From a checkpoint of a small transformer trained on Wikipedia.
Size: width 128, vocabulary 2048.
Each number is 500 + 25 x the weight over its row's rms, rounded and kept within 0 to 999. Layers, rows and columns count from 0. Numbers have three digits each. The size before them is the row's rms in percent of the matrix's.

# down: layer 4 MLP down (transposed), 1024x128, rms 0.0646, rows 913-965, columns 0-127
# up: layer 4 MLP up, 1024x128, rms 0.0762, rows 914-965, columns 0-127
down913 081:474496507499491511473501504483522486474523443464482487487497502491523482466480490509503505504465491503531530519498529476466502496522487513569496505479494453491516515496587497486508481453485488483452536502478509513489522547471441469475529504523502503509511508525513498516495527500472446496568496510514486520547515544517548518520485472492507501514489511480475507503524512465563512493482
up914 097:499517535515513513503516471518498473503463466507540461501563513481497486515551516497478479484526499480509496489477470529478494469511508562465477526493493509526470447487510514516527488474513511475483457497526503505477500480507503490475516500459480503473512536503581508473477489515491491519479539532499478455517499497485527528502489512507530489476461527495478531479520502550572465480525
down914 066:499499457506492491516477529501489537512558493489475492476515475527488473493513509517496498516487472507496510508543567470490558513518491487517488541483534497530485481462501484465510514531503496504448532464505553499516521483546483472542461481456487477505493485499475476528503500515523518456492473505555487487538483488501502512499539500501483514533488500529480490541432489515449507499471
up915 002:466499497548493448503467529470531497484506492475540518523495490480497453499508502474500462473498530475488459477473461475486478516490478514515503495454511492450477486507507472473487497515583505563502466543497505470501488530501459525494495505484518472538444492508463487501496479533516488501478497483475505542534515484471499495456499518457465497486478461511484480508498507486509524477463
down915 000:516528519520527524521519526521525515532523520526522524524522524521530520517515524523522523531527525526527519521526524528526517526532524526527526526531517530522523529526531518528523531528520522524530530522526513528527524523521518530530528528520528520533525527527525527519519530523525527528534532524528529521528526529520529526529531531528526520520529525523525527517522524519523521523529
up916 093:468507483485514491486547515482525516487534480495459486450485542500485520498514521497442521531493496503469496552490491503456562483513493467518493500487498476515509514502487508528482504478565461519581526496498522522556547546477480524464462499479525518512484523502509512485503496488478459496473511505493493472519488526495476506501504533477491471498553472502505492445504492482514518484495
down916 164:538479527530494535502480503485482483508495523494537488548505452514508448478457486518543473462513496500505506455503530528538495501513478519492495476523481531449470506491499504483524480524469510493407457500503486481461446496511536488547538513530479502499514472470492491503500487520527553497520499486526503544506505475470507490530493485541501511509469542520509502529484494503507481528498
up917 101:516522529494535536471524495479507494474524488464485505548488503498504513511516504501501465530459452508463514559499485485510516498560476458518517499490483483519503476476455497542468512478427498492513524500508497484490485524520523512491520504516485500498537488499512523458494517475493499466511477545495523500532501450507482506486507546518502510521445501525512554508527446499495496429519
down917 091:511490468511469481484485519540479489513490493535491488454489463500499510518486528496476578526507537480496477502481511503469503512495509525487493493508512486487498552533524494463554502514555494488466485483484515518523506468464486477500499483495489466508458524487484513547498477492485484540516547452503444523482487557520503492513525456470503501504544489462501481539493547472499528533511
up918 108:468461488528510525499482476487499552493490487463494495511512480492511496488517487504525492517452498550473492486528504543529553523464485452504453475530502534524469507494505526547506504532497483514490531512432529446504476530488498532497534525502465466490536534511524525529500489476506473490511503535488534533510477534504463496477466512471543500504490525511481518466518471501456502486511
down918 111:539519514473455474503538526506489491489518533517468521509482496514498533516474519473487532463529504485507514519477524455467477496502499495486528489481519474481493468519490484467464488502507512481516484503568466534489538477555532446472488464514501541525463505459504463500484473538497505556512490479517470460485503498471524530552539507522470508509501476483529486532487516517537491497488
up919 138:524456486495473490513524497538510499512461487533502475481486525504493499495525501478489468516536451504502528472464480527507527530503534488506476495462530491481522512483508543477529480539467531496517503494510515483504482527506465463483512453515507460512481531503521471510490493504461454512496533512528530521538540480492533473489486449540502502562472484438496492517505533565526503508521
down919 128:504504483534512530473502465503488516467565515541543523467457471516505530501527464520468472470525527512467513517478493498458484511496527481464468502491473459514506515498501489482515510479518499515469499474491532495515469522451499505562475494515542520511548498507458478505519450466474488526479470506528451508490491534516498529503501510528544506559514513522523456493502504502486500481489
up920 039:472464547539507484519509479497505522521533523537482522474493432533441470494552474522501512519473499492526510521496490527506526477477525479435484537491501519495501473521458509515505512478467519474511510461465495474512480494512498517481518484511478461522528499526527482482482487497514499492485485494518510472492493522486521488529512475528482504490516533535533565509492511510512471418464
down920 027:506517457511480482470499505462497507506488476453513498503517555454519536518441540493541504508499515499474509494476495443489509502484451516527538487496487490465500510510507508516505481536497479543466465532520515539488518513531488511491485522497514509517495487465440517528529494519499469496515518496528485507527469513466504505486499505474510486544493475478469428520492508456479522567524
up921 153:483506479493523521519479505523506484487516548492512476462502441479478491503493450551524503488486493495527466489481471500482481464514524520505475504516528516503508455533471522479516469491509502509490488462492505486474481493531515504536499468536469493550509540480537490460470516538516482488511525519493531464499507483479520527462457484527514487412489547507484511500528527492551537484503
down921 167:474559510454509520454489576512507476488499526514480482490522544468524469535505445477515494484507473494487486521492560477508511519549488519491479495464515476510485502505480514495526458509514474498499493512489491470532522504476518487474523455525487494495505503504491513524489537500508523536506515541468545498500511544511506427509516463511469491530473494478466529479513531474506481464489
up922 110:507562513509518491506502463528502489534501502469474489509502463497517512544505492494523516485495514470516507494458533508554519480454500533464518466494491452541482451495525453525535455491499501508459483490500478500524558469541501527498521498450523486492495495490509529504519514475457484511510502495535464493490503505489545515461518497507543515494483544487457531477481476478501496554500
down922 088:508430465483519526474481546490513519497497478526506492499518541526482502457509484503492477495517486528494515471517471495481477474534515464524492539530481542464523505511469551479494541475485488497534502526494511500435436503485525496504473496525499530478501494530478477524483483499494513521508510504493523511505485524551455509488520486510487471531529478529531473557507484525517506440468
up923 115:496529509549492487495506474542534520502517499453475478464512499530559471493455512491461530527480539483490512521489477487503475470453543459469494473479470486498488496492528526491500515513492495473540472469498476473490484461474524518484483533541494531482492549478499525557503475538522533508501518499488505521507505525478502496490466459482501530541517516451479486470491528525535521517490
down923 122:483467501501526511488479504493433471520508485507509532552488493450454496509499491491500460474525484531482520457491543500523528491512467552521470494501485521511547548509471497508485499483512505526493561514529527504510486527506495490518532468488491484553491470520518520494501540488491477502468488447496505497519514512527539479510547468536492439467467492511476517498499457517483478482491
up924 097:466496532489498513512519493528486540501525461510475487488529474524464502477492454493510524545464496478483488553514481479540487484509536514501515560499486534500511508526486456499524545491458524495530506496500493528507474497500528490510523506470491466529463470492453479498507458521474544487454527493510484453539470480517518535538487545503518505510488461480523500544505515534488516475463
down924 126:529534461469517480488491513487515487517507535503520526522465536509554485507477519488484480517521461543521511476483543517468534490514461487499497455484494465461474522477533531490505467495531509494473515505510502458488504499467445488503483497549553522466522532534537501478514543483514457533511492492475485547481510508506497454471496439489465518487498515527485503478492514524498495525518
up925 142:522502491493448528553499465495511518533540482503486489444498502524508520562451506476474491527464549534503471530495524491524470441454485492516507536447528459520495505492485517488518498516461527456477506491494487508506555472497482490479504516504533489498459510499502488509502501475519480513495556518544486520511471536511523474463501500509501522500525492489514495482500475507462492473461
down925 150:505519489480511548500468530514467504512476499513541506561477512479489466426528499513503513526559476518510523488505476482508519548473515481510473508510509509504491486481514520489478488484531497535557491510493540490474442472512465541478510540475518479516514508500532523500492516511481493480487428483452492475499502502486518477503534502491461505528511541450480481473468516531502517508492
up926 162:504503505478512524507528497466515498499502488483522517528492478527489512500532454588523486524495485519526465502545476525486540479482502518479479476526490474507460496498462486473464477468520483497487547516528473485519511509531536507482537472514515495490508499529549452527516512457456487493516529527529481429465490507477488484484530486528440498519495504502507502528507525493471507460505
down926 210:501459525522530471562507491522491511496473505531519496489476536496472495510497498491515477499486543517436536534510511499521518495513512482517492533467525528455500497554508487503519499481474491505478502471512511495498514524494500508514498445443505461516484453450481503527491463534491516496539508504488536545507497516478486485527435548520501507511512465491509498463495450475514450534505
up927 094:482467514487450518471488501501491521478487522441515469495484511455477495502518491521521538509539514473457506464531529474496514540470502437482526497504474503487506522517528473460502510542473482477529516531478520509478490516451463517495496526501511507521520513500559489459501515477502515553500485523504503536473475511517494501521527510465485554474497466493476514473504524456458517517462
down927 052:520511464504554503551530512479459481528523506538456524506509498520492505496490520473482477479467469510515475523466500504475518475535478567549484511499498492535488501520505514553475483504491529503488486499470503502533537485554527467514501476477473498469506469518452491514502499516488505435484492492488491485500551495500490523475494500567520454518508507507518475503447464510514480497521
up928 097:513469515488470496470519491494520481483500517552504506508539500496477559476493498453486511516515488492500495529510529531563470499498495459501514477536469523481486494520518495528477504459477467506497527493479471495527516539518479545462522457525528489498521504480467543490490446524486457489519501462483479522501519486496522494422490489472554522529472508544519515515480464524500500501489
down928 076:474499501504494478507490511517469521514504476447499503510449513500509492494508541509497490516456536487489508448487501471469494494518502562523492530473529510507518522485478524454537470521514515495506494500529545536493506497483469455533468538492493500487482455518510460518493548493507536537478491499534525496480517519510470489544518508544444512483533476446472484491529493462483553487504
up929 080:512490477486539483532523500523496455502474483554526478520517457509519456489551483486475467469566486471488529497513514502504525483527496538466500527510522451502493474513526526441514471492498497460508502507521503498490522512490497496523507458464501529516522510517495487451482492460474483494553488537502512467462527514546466474529535521495534488482498501493505512491480494460545493493529
down929 062:496509508505495459507470509446483500517496490492480523463567524515471548522504520506512504509460519523531474475522488483531493519490508481578497483484504548486498530518475455540525497500533505512464496532503536491523498454503498480468493517480496447441499499513477498530534527518529491485490484444490492485516515481458525492487503521526473467497522555510491520511483506496480477491456
up930 124:492477535506458480486483471484483467518487486527546510494553501494511520512500489520507543481513506511479527475477468512512524525512499491509481510532443513481480539542460517557494514490484481555524453468474533506490513515468517490437461499496526477498482514489517562460499542490486518533510518484522467523495508530528517455470484490533504535481485490485541471505519484485509504503472
down930 080:517502480499522512527481481552488492457511490528513464474513462472467470499515502556514506457509490445516480466490473496488507538498503525495500540502480465517470555512530513552522494494498525503517456511484490510474520504542497480500482531550508483486489525482533506511466535511494490465534510520462502505492503477511472478552447516557491503472536488490481504519493485455502452487514
up931 163:528470569509466516498491533484538488519504479527512510524520513493482471488481507510505465482430496544497456507506499541510482518513517506467534533491480512516499454562497510492563521481490476501522510497526476511484476470457534528503473482464519487468473501494520494521496480525489499489532503473485442523486457529466491509456499512502517517464522523494516516504539468501484533465503
down931 181:494492502461490503539522505533491499513505450502487492504484490483451497465484500523513537476547530451546482509461439481485494520487488551522509516496521486479509505499511493457492513540480515486528517479464504483478482518502534474502521507512508555461508501523525495472516534527440524486500512522463486524511452509507506494505561538477486459481516494483487530501539499514450516468526
up932 120:493462485506489512530464485555501483504495476536490483551507541495500508445445493510528504517542512489474520485425527506481516487488517459501461518503528469505548500487457462484537507492530540503526512515486526470550510483469502495450495540503489501494521498501475481532467493503528515488543499507522510487528464508516524514488523536512496503478488498490534481487488487533553491475472
down932 133:447535495504506528468548485474509509514509568487522491460517454506520496514571518488489506466471478495506496501539501520485447517488487534461513490511516484530471481514538515491449492464497451466493502491492499538465508509519496503521514460494526523524462526510532497478529472474513481548459463528468493499459501503534494477510483510551501515520500492502508522489526516488493469520506
up933 094:519480473484477511469477462505471518529439499510497475456530518501485525524495518523523466499543497497528456502500488484492489521452470478549486517441474494494509498500506508533461480547512468492517529489500477522491433502504493483525518479505541513504465492484533503507511481509505525474524554524468543480494541507488518464458484515521483503525479507479460492488517536533532514469529
down933 137:495535518506516499499485528493562484470564501493493506541487479483529486437475493477497507491462478516451530507534517496519498494504498503430517481547551519488451495507538509477504513473512530492465469521510548490493548511494494508506504516543486461506548494496488518496504501515501492498465486468482475505486473505514446529536513447469495501486506525509536506484497462501484506507463
up934 070:518484526471486470478487512451511490502502475495492474512475499503480524481523497506471507521486524482511483488533531492475510542553468503540505460532462533510544461477474454487531499511516478540506503451490504490508498515495503519495498494500511514518533479478452581497495505503446508493496530504515493469494529504478479487487483506520503517491522447498485438503539543443500557500491
down934 053:495513470525494535493555492526494483455508487543551485464444517530516506503479527496514539502527474520461544520485459511522496511495503500499472549487527482506484485514500526532445476488445529467494473521511543534503489473479483444514499505480513489502447526506527504471485506503497517495468453529515499540532499480500519511508498513502522468485493522498504497496468470531453466534503
up935 116:537530517472458495504506451475532520537484484509546490516504519491528507512471447458481512490512463478502482506500495508520522496474525478481503527464556498453488516490490503476485461518501527521508489469468475540489527531552521514512523504479468492521496482469532494490548524477477529519551507500526516464475510520518524478467506464502457535544510483510496486495539492535489487470546
down935 143:471491468538512499503519522514498472529488516499463534473510495528474474485511518518525464500489583516504494485497498502502494523508490515526519451569448496533496484513518479503514499476516467476519513534538534451526490501515505496500492487499514493497533505526477463539480510537492469469438474480477514493497475494493490493515523541506521476456462543501485537480468533478482512511447
up936 108:503495522487543486516467451494423478537490507499515493517530542461521515516501445518524496542465505520494515507516513484524526534495498512497498520497454487481482490551491518527487478509451472536492528473522512482487499469464467481451517494460537473504534505522486461491511475517502533473522539493492509545497534528518486439483491543493497517486511484480491487475501531529516516507488
down936 147:547502472502477532483522529512554495440508502501465512487491429534442473463502510480477493453509515471512497482491489543477508492525491487503500497509521484532525508476523493505490520522536495490524457520513488482485475526524505483515452533507505512453460518544533558525490536497503517491504501500520497482492462461476511559525488502516475487478502510491484533522537503456479482480509
up937 079:533492505481530443477498451498457480510522508495502503478519509487535474473513488514494511481479454518503524496484490436524514489520458494496495488504513506526488470512469485505487485464542521505515472476507513438540547538503527509530554457490483505499518484525464492466513496519534438501486508529504515502487513520551492543456513475478489495526534524530535494499513482474489477535476
down937 127:452523510540483539522509542483534500503494463492487490543451482506484507512472495480496498492519529504483497497518515546497496516482533505495519551493460511499513535502531507459481503511471485497485529510494500555467465439498458518477494539538513507496522494466544526525475490499449535523523511450501496519478504481471511482547475481528505490509456470471515521531452491526493508473486
up938 088:484455517493513520529487482513505500550483525517476506514547508462504530481479522485486479442474465512506484471493474465494507505487510472465495542507510532507510518525479507502546489489471489520518508472506504479525545513513516525517492500539522462478496496477535510457549507459487455499467476459515502501501503533524452502505516518523508511499510484535492517446557518513511501444565
down938 056:498522470520478478475527533491499501476499443489516547481448529528514470470515504530539529532502509469478549500470490489518499477525489527554516465483449458516496489519514474483479518512519521464535529508496509543471487495520482491487498501458505555500503500513486500542458508551522498477526491494473497527526509488469546514518475474494502487509499476478515480536455467471507484543488
up939 107:479494526492507487474498501532485455570533510496478494506490483505546494505500495479498519505542512496505472503506514512523477518525499475505487557527483579489520518520474550515532493515486489494478493449513520478489492462487486507506470468500570479509516521481464534456518498490479491505441464478512481426475531471542478529512493509489517502469472497524514516517487507500482487498521
down939 130:506484471508510553520486499475486523431445477531522510507497522522466505477524506491531476499450493513482530493498514485512487464494471516494517473484500445537461500493551429492471508450513514515495496523476483543505494542475488476494521531487469514499503496507521481533486506511493497491559527510523518568518481499462528490488493490493519509514528525497479463490514517503545533521481
up940 133:528481511521485538489528508518527453516436506524555493530562511523477494496456493482487508518519463507501500505465524535499558469525510481488495494503523479448495508505529525485490514498481497501464465515514524463493477482469463509498506514497517452508498519514507492505487482459492499505559504552515534509500496468497500440539509473513504515488497476495538537510504448458508501536492
down940 161:459542474451508433495475451523478496525500504490489545507459480511495533504542525512523489469497529531480489485529495514545500529512486509502529501526478476512504496517457466542496455521474489559513502491508500489481488488552497526502475503495513545484508492509467528513523527483482479502442454470518513538475497525520494534467459487503478518524512480485487504515539533515480473487499
up941 115:494494542490534518521489505492487492501537512490459490515425478524507501489503504514448520549484537521506481539543494486463485505503469548468488509457505466479523471501526483492508519458444514512497522467535451484497523486512528525515519503443509469482496507492549528532497510521515485531465523505552541514489502531486492482475524503517468484470475533477471501509506486507484518485524
down941 087:485466493530443488516523510517490530469477495518525510494523496519480507476489502494582459460501510461480465460469491462497536499477509474537534466512531513528531523538485520505543507457488496514518469489449515536496526501515512464516484507534497537550479499545483471474524496514526483464515487513456463515513485503501527520487498511518502497508493441507476478498510537484497520508491
up942 053:472514478515492484555516469498505530484471497519438460486500547523555509490503508496472519499524535492521491511517518508471462476510474488459497459517512500478493465492471495499501502461493477453493484535518495489474468494490517534484471497512531513509452528510494502466471500507521486518517527493528470496539497523486512455492480513517522455505500477518490421467500495477473462497569
down942 068:518486492477512523453466515474489479514495515473542570483526484474450500507526519503504490470475457519511475496494487485499509497474518523534508527461494502534514520522548499542497519533479517551490501505457498508560517469523515438505504505496465476472517478490474470559527521504459504467472509471481538503497493464482508530498526522468493524493514515497491506512474518478519532512453
up943 037:507512455532516456495491495473454478496436523506511508485526493509467455483465498461478506463529488467519487509485497457500451476466474509479516520556502471513502511518483538486520470528465525511495501542457495502530486474500492504541488511532478500515503498504502453475474495499511458507505490523498519490560505470479523492467487472509457533507527503462504545517488493545497473466528
down943 028:496488495479483550513491480494562537488491495522464482482477531465521543513525492544531458480484489510515453495528505518510538472506510511505490510460519510487525505517522479499473521491493473502496506470530516488490483490515479470496513483500491510509471503508526536501503493547492459502478510478501498459455457515525509534495534560471500435486498484534448490471505524457483443545483
up944 099:484492479496509488518477492469541531470534452502519502526450479529489485523528473484461515504518537508486545543493553473498520452512468497500438499497507486508546513468457501470500492479490551511481503484463506523539511493486500520516513464462491506541522500496478526536513507457517503550514507542551505489481488494476507504482527525507474540505524502479468469500487489503463528498467
down944 082:516502511512547440498503536486498479467544494513462517485528517530464487467498497519508541569501503479498490529534512499468509483486475505501503483470533525535507428466461463502463556499499504500517489534470490506474505519498512448498492529521481525495461515494485540522478531523482503521455510480475466508501485522524521516500492515518482493457477489496471476558492501471519498524497
up945 118:509474515533496497495470527521527504533535515523496507515487496523479480504471482499510485444527456508511506491480499513503545492532519483477490470530536465518514507519474495451537501486512497536441520550512485553493510475530539486495514529475461492472494529487507525498480535485516547492536512517527433466487488500530450460457497507473479479511503508498517486497495496485469501497434
down945 148:469545489450493528510529507479453472470470517472528485479507522495495538494520478517478517529446547497505508500526511508475459508473500519519504534479480494492496515478513507547484478512513486488573499454476495458518472509463458512509492471498526511507506479540496484495537459521434468526466483493493523546504500527470523522514500520519509481482479506520502502520556502499541501506524
up946 066:536514536469497487501528511505515491505469493507472459494505481486495514511534492490504453473573475487465483464481520493496460514532482489486503517528535475483506515489492469485502508501503468486467492479518506526514509505558462497537541450487510540503490467482509519474482527492471474468506507505511493473482494498515491541537539441524505506526531471482552545486489457532483500450537
down946 060:483513464490512501507524471479478494531498486469490491507517503481494468495490505494526485535440486505540489507493491495501500474477520518561553505498503487519483550488580492494478517482515536495486534549493530478510529487500501498516455526463499469466501505507474437519522507492511533505474497470473491490533520473486536456539514528506520464510478531527481467537538528472485463513480
up947 109:532501540493519497485504459517478507518487484478522521490525529505484458530551462489484495528499550452459513515493541509502498466472454462484500531469464510487528442493521497524528575537499502510451480516517494459459474492523510519502510479499486494524532530500508478518509512522491493510493484511465501528533537451511527514514514498515453530496517503500452523521485478527516517510500
down947 073:505505478476491546518478471524516500495526550460474468477472485531435512494485508537491501539465489492521521510527463516503552503513460476490514485508504535491453512512510507498508515498440519509535508493472506498487463493557520480482534529479491505492482478548511468515510499458471536461488506538542498509516457470526513492481487536529499532496460483524459507526498523531520483498497
up948 090:544549523493488503486501465532461487486466481530489487530503491502520478499485482517472477535534486509488517523489509498482469493501496493511451506475557449505469505447566513542481461455464517489512458508489510514496510487530481511485513543515482497461534507517543513481485501449476520497536478522526537518503497482464493511492490433484513515494524457512508524504528497476476501533493
down948 083:478459501537496503493493538456558510513523499477498492482522518504461526508508504477527528449453508493483486479504515499516521501480486507475554515509450540476540482552443511455504533507538478478466517499519486471493512499480497500508499450505527492527485510498463480555492526547510457514488529488487496470501496538549512488485522540508505500494470516524504505488463472512530475475514
up949 082:502501486513522521497508530494510480487518479469489467488492444465510507484483511496524500563508530481456462500477561519517482519507506479472478489475483471476472470459488473518532506486498473491505490481504467509505537490538520494491528480489519482479452487497523488528516527518425566491530521524567476516493471467482503480512509495521502556494509478465508469526532524497493501528485
down949 045:513520480454471479512530482475526548514466508541489483548519538511488513533506499515484511524501482505532549504511473490503504506454505537544518522490510496507482505492528556466497509498503517533478515510478524477463485469475487519493489550470500501479535500496444500514496518442530472526492483451505513483510499499514473479503486493444532464528470526512500482499453479508501501430518
up950 039:496437508527503523531528481517479494512508533574490490509499509569474494483531492504503515515518517445477500539495518527499510526529515473503473495504494490517523514492482458467524495472521565511505521493492485494476565461464453497501513456491509501496525496522517488482485481489486507534524515499502510503491529542546498501506464454519496501525528532500532553497489531476495509494454
down950 021:519524474484481471478498500457490521501502450454536514445523527434523539541496517519529480509534525503513486519510476473475518480462510513471520469472538503456480513472519511521487489556500459527521492543532511512537517502497456472497486512519525504509541486477460520511522522506516510478547526518535483508490502496481524517491534541508451501519524502505508507481488511458486493525480
up951 132:517497535480481541515488490519490504463484474464494451469518515480489509497525509475487486539537510499482541463533530501530519512459480515511528500505486520475475432497508478491489433532511551515484507539527532493500503519494503513493466515495521508504508519510491526518456486499462532501467516488478466484462519500473540486487532499512508521529466568477467481484489497534543465477472
down951 181:496515468504516490495477508500503502497508493514494534506484500518460505536492498504522521459494510469505468538492461522457538505528509496474495510492497514531522526500521484498526540496485485483503480481453498499519491510521508457521520442509476488467479502541524483458548514507519499493512479519516518511523462500545430529496463514476528441484529442532477527540512506500433539528524
up952 108:484499511538496509487522497502420504560499526513498464488529475479512475496479457474518483492484527521486484502497517493525462493483547506489506534511448525481497483534472507483514557489480512475533480497513502511511507477458489539468471487502510521465526541467527489505500470510511498472512481479476496453511493456492536528505449518504509534465456554523481539520508462493526521502491
down952 085:503500506423500498522484479470523503479480509481523506540480492485491495506522505522505456498511505513519487496513494521503497458535467499474520493499548464547517488498539495450500483510524508513502559514528469472488489547514534456509537500485494471509477494469509510503478491494496507523479531547510511502488542492499477503497531504515479496558483419463534456468517525480520446483502
up953 051:510492538522524450502520509480508450506483509533505472502512517477518502488486479489481514464495442488498506522529510494505467492541497504527483476565504544512531554538453494509467504492498521528498522514506483465503482488532472482508540527540522526571509464508511523505478517460495467489471516517533512487536485474551483508504522489494494528532493518447464485500477521541494512489521
down953 064:472511502512493539487489458532502515485539459450523554520533504540495495527487482486491483503517542561510495490460497512509490501471494521485484507477516489480450469477576536485524512511519492502522489489497497521496505518471516506494462471496461469467476545477538483502543491551506484501529480514474489508438507545482492489486487544484490473505518514559507513502492492465487490504513
up954 122:474472519496486476517504499511484513502483567519493524479500483525498494503501494535524474512569517516484496487535480463493494467465495513497415486491528512541523486478523471489487503500485519493481520498507492490528520508512503455516528465516490485517512431502509490504467523530445534465493508512476542489467493520535556471513521462516501487525444501537478487518494518514480494519543
down954 152:556524501514535478456512479473506477509499471480527500520509494478510505456513466437457463468485490458494501520496508510502503552508498538497569517534511500497489537515510511523492518524524495518502517494471509533486499520510503496477530486490516502497487530482524521478538523492538503491504488460501499467513510436440420527484479532509447506512546531489495501493497508494508505479500
up955 112:474486523520523480461511495538507524448515525461515466511478509520461501519504489489514554478523493546486543504499497476493515500495472511499474461481469517524499509512441457473527532451493473498462489467470492515488543461476497529502542470503455520502510475483480526492513491495484500539547498498560544452505475539510493501490534495508518484502481498512488482523522465471507509532507
down955 114:530498500472498490506530519439503486537522489547499485495489481498524508509536513505508508519479474482467477499475485503517555515520531453466505511493537467502478438500501528509447494484495520524519508493490523532538510485485504486530491502507494512474543531543530483508515477533485465535503474502509477541486481458502487522529473521483443469469515479523523499501471525498446442525525
up956 095:471507488492526543496521531521497522519538450497509467555510498523501474556517507476522521487464470512492499501485542485542471494498502465451516517513479463511497481530490473463463518486427493506497479531453516530529513488474489535516490503527485519471505490489505517508532514507504531505530496500467515501534522502510535531497482445514502510458522459518457502495489493526518532525448
down956 076:518502529530475502509486495449481504469476562490500520477470500478506533484501483533514480531515557497493489487517485497457526528510504507542474493486507535465520489473482491526518521467566502478493504511537542497499505487526516477484499455446501501527522537492484488488486470501479463525495504476506513490487457463493473469522513564473504501534475550494531501543518495448498494485532
up957 113:488489516490505506548505503486510475516547497510512501463503490513494465500507455506447508544505507475494495490505521513451517533515490542515503467513496473502536455540504469492494502477522483512476484458528446498482545449476507515504500473456560464503499478514510518527513518520519486499501510438538509563473488473516528481492487513478533476490543519507521531477505490504466495549492
down957 129:513509502512527506467474518487497527469459495470496512535499486491480547541508530481528471476474493535496478523475509503524479467496505447513503510489525531524468549474511500498496494510484513498513514522463526526485475533523524487531501516532482525483516512475521497467470493472476559538479507557444483461547504520465484547495542503502467499498435482476477482532485481492491510472504
up958 086:484474493493536508535499496493502516512508527505477484512503487546497448519495483486505510503517484468474520496501510510533471477486508519478497507480472485523488479561517488446508497473471488444542466489467501535479494460482535566494498526539521532489470549470513551516471525494489532506489497512509530510515470517513493506516512472465503527551488476521548492489534490480504552450478
down958 049:488474505474487477519499486503492500467461529453497512499503504476488512492484527496554469512480501508507547484502464521528497551512453527510489485435487506472486527560524525491515531497524471506516464493508521454502499543525499475505498523528502544479501467460511511499491466545481540505507515472480515477497474523490480497525488507486440507527462525545539531495501536484540486464515
up959 112:513485518519485512500503509520483490468521499484508519518472489496462475466527499573497518507476497469472512524432532495440511515518468485487504542498532499542531501507524521478505528489487483507510457508528485511469483493473484523495485520483522471452471520468478509493465495522526477493535485466499531485496533543535516518531500484525535450483461496527489506471544497449538482525525
down959 070:496512521528488521509510479518524530498512509468469513458464527490524509480509487507473489459524553537499536481560497544543518447484484492490496515510457501495472484483509534512520533503493513483505498526461501506471539529534505491503496447535465480499528502482511504501490468523465483474502508493492501549483500495513490461515463457469502508553548472470509508560448487502474501507490
up960 106:518485514498552511503489512534489532489540509485435501532490524485514494544560495509468513511479504508486483497513466472502539485463445500514484537465498463535512517539513485497466531479433529506470493454520485490513473489493520466540499517487469505481521504496546508499471516525506485544474531488515543496489514492519488466473493490546521493502522478479538473491505506479513466473539
down960 105:507508511443432499500506468497490449514504506487525480501469475503493496499453510507539462486526528479482517494507529479496446502538541444517536461523505551513517491485467495468510469482533455473537518530499504499475549511496482503517511482534518516491484494511429497503506499508520539472546491515495492518512493498486470499552515526495484485521535468504475509520512513492505538519475
up961 136:489503530537476506488460482506480528450502463456471493453465547490485464507459516469506535488464498509477491511477536539508533493539512480476502514478506522509551490497523538470494533506476489500495478469484501531487498446489486505465491512525484521508500564505492556540470542550489509514521506531510490496491506538501495508517471461509499541530508522502501465485485466527514473482491
down961 096:471456476502506544495493513510503512435491509486476510495513528488471476469500514490504546476505486510481481504466480497499542513527492504534507500462508531527515530475455543481467531484495517463563455467494518509517515515503497505481533537566492518497480509537462476523487525538517479477499526542483491454497505503543475470537505489498515531470480514468478496495496449510537522480495
up962 129:536507530508439480514471504510473529552471465512531533510475511441517496452481509493473459493488474448486511505494519500491458486496529458480473476524518511528470485458459519488517478539493506527511527487517473493535513523527466542496515486539518520516507480490525547495526537503501537505503482514540479475491492525464527495504472514515477525539497497502502531480463497527496542501526
down962 135:503491494500534514467488480506509470501531498462516475569477491517529511501491455500480507472504535511492525516516505456521483549499524465544480527512504507521466476507513493490529480461490427513507515505498510525547494452504474507501503571509499529489541487518506502540482460513473524498438525519524507483478486486513502514495524458531514433480479503483501495515506524489505516492456
up963 107:546535499505495555488549511507548549522485531454516515490485489494524481504474451519497501490545481496530498474492508520534469508511454478503495539541481442521502494480484502513504503511501476496564514506522521510492518453524479476520485498483499538486497518520499512529430470529468512459508519511501472501462454505504485484465480522474504480493525485478508517470551521479511518499483
down963 144:457478518485498479565482505516505416517491485537468494468521496497507492490498528525498537499440501493498465514517473508474503508496540519514527469496515551508506511521526512503494507475508512468465484487496483517498475556486489506475503521502479469479473440490456508498561490460546515525508497547498489513525477475510505527528529487457522511487506538519485512537470495515463499484491
up964 120:523511485474551551501475463535510479491510507492518531517549495498517476534519481501514487451512469466506528510484543545494506540538463506475482497516500484481501521463477516474520488469495453498477489515481515519512518439509486468516503464477476523505502492563521491478491506450500467554482496508498470496540481502469484500529518473470513503547539518505500476488470532449495513501498
down964 159:490515528524452458506530514503507543510490497493493486495460511518497495471473489461452524548487520535466521497520488475472485461483545481508491498514480520535511461503514518522459506514517534493522536491500495503479497547473520508490494519487532488465491491430475497562497472548480564462514509535480516485472519513525482506470501546521522487463474482499492518499521473534508474510501
up965 062:518513508519524495498478498494487466512479511476501486532513514490483509518519494481478535490472442478493521496475520498514522490520498471545468531511469500512478489483430476496516511517484484536560493513485469520498528542523442495480533518509485514492536464505505525447489524483501503484524545453496521509521519474551506512478484436489475531534493449449508473478474498475483516476502
down965 025:515476506508462547481526484505508521520480457497512498477520484482523519476482511487570494504532534496472475505525465489501447465479484521471555481493517495473512496499534486475495475504491517463438521489501540496500487443490537505505457497506529471525481523491497482541493482508485500505512484532498494501484459518443505492519507568557501470451516508535512507502498496513498488517541